Each number is 128 + 24 x the weight over the matrix's rms, rounded and kept within 0 to 255. Layers, rows and columns count from 0. Numbers have three digits each.

# layer 9 attention value, 128x320, rms 0.101, rows 83-104, columns 64-127
166150115105132098091092126137141180112114119109155113078120133136140165158161138121110110158124132152131122167102122169147160151089074171109132127109112115172152159146151134142128131119101133
110172180090105070162089111106102107146119131090115138152100139161116187084092131107138119108137158116075155083158136068083123155070117133148104126117111124135077137173139135111111130109144079
115084099127112169123173109142110126168110086135141111156127131118093116123129126120165163129132143125128153159117141106150166115132139115138143134111112125161107059125113090128131121123153144
132146145110098103094129127144095109130133154141099151136142171142087131146149155080104143098198169124101176138099136101090119128086116107154113139114171122125137130116168103092106158145107086
128116119135133126103117136133135092107110099126124125139146113108166104167139105142154169165095121117138132172151107178159103135135149145133100129143134118126116139118136127153124120145110144
114106086104100126109139101150111138134100082146125148100099124129137185172102115111120170121126107139132190141169079134172124128142100120127137103140138128190118152129144155122127126113137123
126157112137114102107086172099115094113146147170098118129118121149194119102115167124085120099109094130111164151173102147090107109067133148130111097148136120096123135158120131139142136107153165
113104145102134116107140122083111110149151154155150123152150119133078119148138150115151108098121185119115090088115154132095114134113131087130112125120104133101122142116126094113106121158140111
122149124122125131096129128111146128118103106174118134133142139134138124116133130141125128137131134169115102144140131159108166139128147137101147129108092124139138130129100112153123137115145138
148147142104131139132099138087115163134174132115090090099121159112107109086137135126148133144143159135117162127075138115143114126183150156117122117111101125120158148172135119125124133133118070
162140120126097121143110105136112134123145137110093143143111140142108123110106168119148183114160096135090157134159084135132135131096115158133122122149093137157115159163135129133129131116140141
107136135118097118107126131143115134128140100133089140142110147148155139112102125109140149115146124165078160150115097129117172137080118137117126119126149128150109096123115101138130122132132100
131120124127168149158144148155123111114120163123139149121138121115129125081118108131144097143131134142125103116158137122149112121181153106125122158132157133120099096127131158110147119124121168
104098147106129129107116107137126105123128102129101142124129137136086151170145153132135168134153141141117165129160119114171096152101157112126123121166116147110106129127122118157115128129114119
104143128134109086127097135113138153161138171125139112123108115147133122185082178090117111110152120104132123112109154112103112103083139118117112135134133122136140149127125123111163111102131115
135122130162127151129127151146124134149113154145155147159134123109113082140136159098134114137165116095140133118121153110082120105123147104141149140137135132124111114104130111130144112121109123
117144159120086047165118137143132106131119129150084166149108125130139143120100156099122133136130095144098158141165114118155126127105154159124071117097136121127127076137099178082152123112113112
167072157167126140089154109139127083116139159129049145130141137140128101107132159170155114097151115103090100103128127126109133117105133161135084118119154126082157143120124120146135126117135108
121104107156132141150177136133115146131141146124159138138117123145120103103128114119139117098133122083118111133136121096130107117151143091123120145103128134103121062109147147105125109142111115
171110131151122133097089143122142091114091130125146113124120138138164143138123133156146137094133098127134120118143116137137150113101165153128135113120083120135155143138128112189132134107133147
188140127127123147142113141130130119130139129106063157123095156109128131106089123129146133104154148079111146146104137072075130145114130149137136133129143134119130117150134082150098140114146134
086124139110133160104127139120131113138131129130073138127125127154102164130131131143126157125129161161112133136087130136150131138109118109125137120143125143129110150146122091141134120137136112
# layer 9 attention output (transposed), 128x320, rms 0.0997, rows 83-103, columns 64-127
238140125093255109126137121114014115103129129133044126103119152131123134222109127123128138144011141114128111116117156127122113000125143146136152124115113152136100124112114159150101133135139104
146167112096196139130124099122066098111148159116079135144128140107107130173122104133124111096095122120135137137139099094126108072128138112132120155164115126136144153140126157123107141131110131
112115093146080111112126103130181132141144152135164145082122146126130130103135110137157150110152143142105160129127119115130124143107099130107153133163171114138100143127120102128128139141113121
226130115140255144149118132127034120114177134138057114103105170141116150209137105155132128114015135115121118129117152092148107000125137137140153148139132055118127137140156126116125123158108129
163141175131148145139141133113112139103095111134125114104117142103134130162133138138144119172108130090128093080136139152106146099096095166125165124099121169114097096097117120133107104129111137
152115185095218075081157097174017111109130165094066104135143124142125120204134153118159151153094126119146107170120150135124154077117173193150106110095079160122134151092118147137144157138141130
099165142130131108123126123117122118125110113100119143127113132103157136129088148088124108135175136137163045135085080135144141148100118117156150139127057130140130120143169181099098189123130103
086113122194090157178114136131155128130133064123129128121118129130122147094114120137102101108144122135112170098124112113168110155108133077118124140165166080124157091149144073120144112128093164
107113109129116101144114127121141164144134152118147125094102157097117147113140082109121147129135123128140128136108129134121126138122075112118146128147117134122108103124129120122119151141136115
087107127135083148052134118086133113146125161090141152173161084104116112119113125118077123124196133112129139127172148149140113206143134100150109125126124147143154141118130123135096121094174146
174145143085215091109141113121038088133122153125049119135146115137131137202116138124153133132082118127145108167111130126112116042143128166142102149102096142138156143116130145122131140123111089
160143119119161105137118112140113131123155171139110122092119184136115172166144096112144150115098120120121142138113136129121125073114101146119152126157124108131105114152107137118120157125132103
124125117139086154138114127139185177126123092119171104162109151126109109091165111137105136111128120117146102106140134130130135154113128156114168125127161124126129123134144123139142106138117131
123146150156175104113125107162095127139122123104096133141133112177112124162119150166118112138116105104108150126142138147130160099162123153140137102099107130161175141151117143132156168142078154
151162102127153142129107103131109120111123102126115146148140105138126164134136133108134110144116131152135119141147131130149134099115149111160102153113133111129136136134152125153100129118127110
137129096146123155147126132118158111129148122147121130119124098143153125107107114141166114119109139134103134126139127104140125112143133115114130147120170106119123136125146121124135105118127134
079178099082077122135148093128203102099134141106190127132100162098107162096137086109160128135195102125155105155136154151134130183149112170151106118121141162134119140121148117136104118124103065
202168128154193150138097139139106138147146133148101094124130146109095155192132104152099089136035098105134145124120148129134112018135122067131154156122155088112125080156162109137154116109087132
145148131150110164147102131144173093108133113129154129139112148106166117119138121124120114108115120150119127111138092105164107117131140113121165120157123079130129141161132134119123146116097152
156154136122191099145126138133076152142093138125087123108129139129116138177129114091116122148095123116127128150097117150109132070125092137118138121132093148137120100134122149164138139098120132
176152124146164180136117121099102113156173150151094126124149166106083133158158087166141122097081153142110125111128133125152111066111125093140140163152153094124111128169130136124134119155144100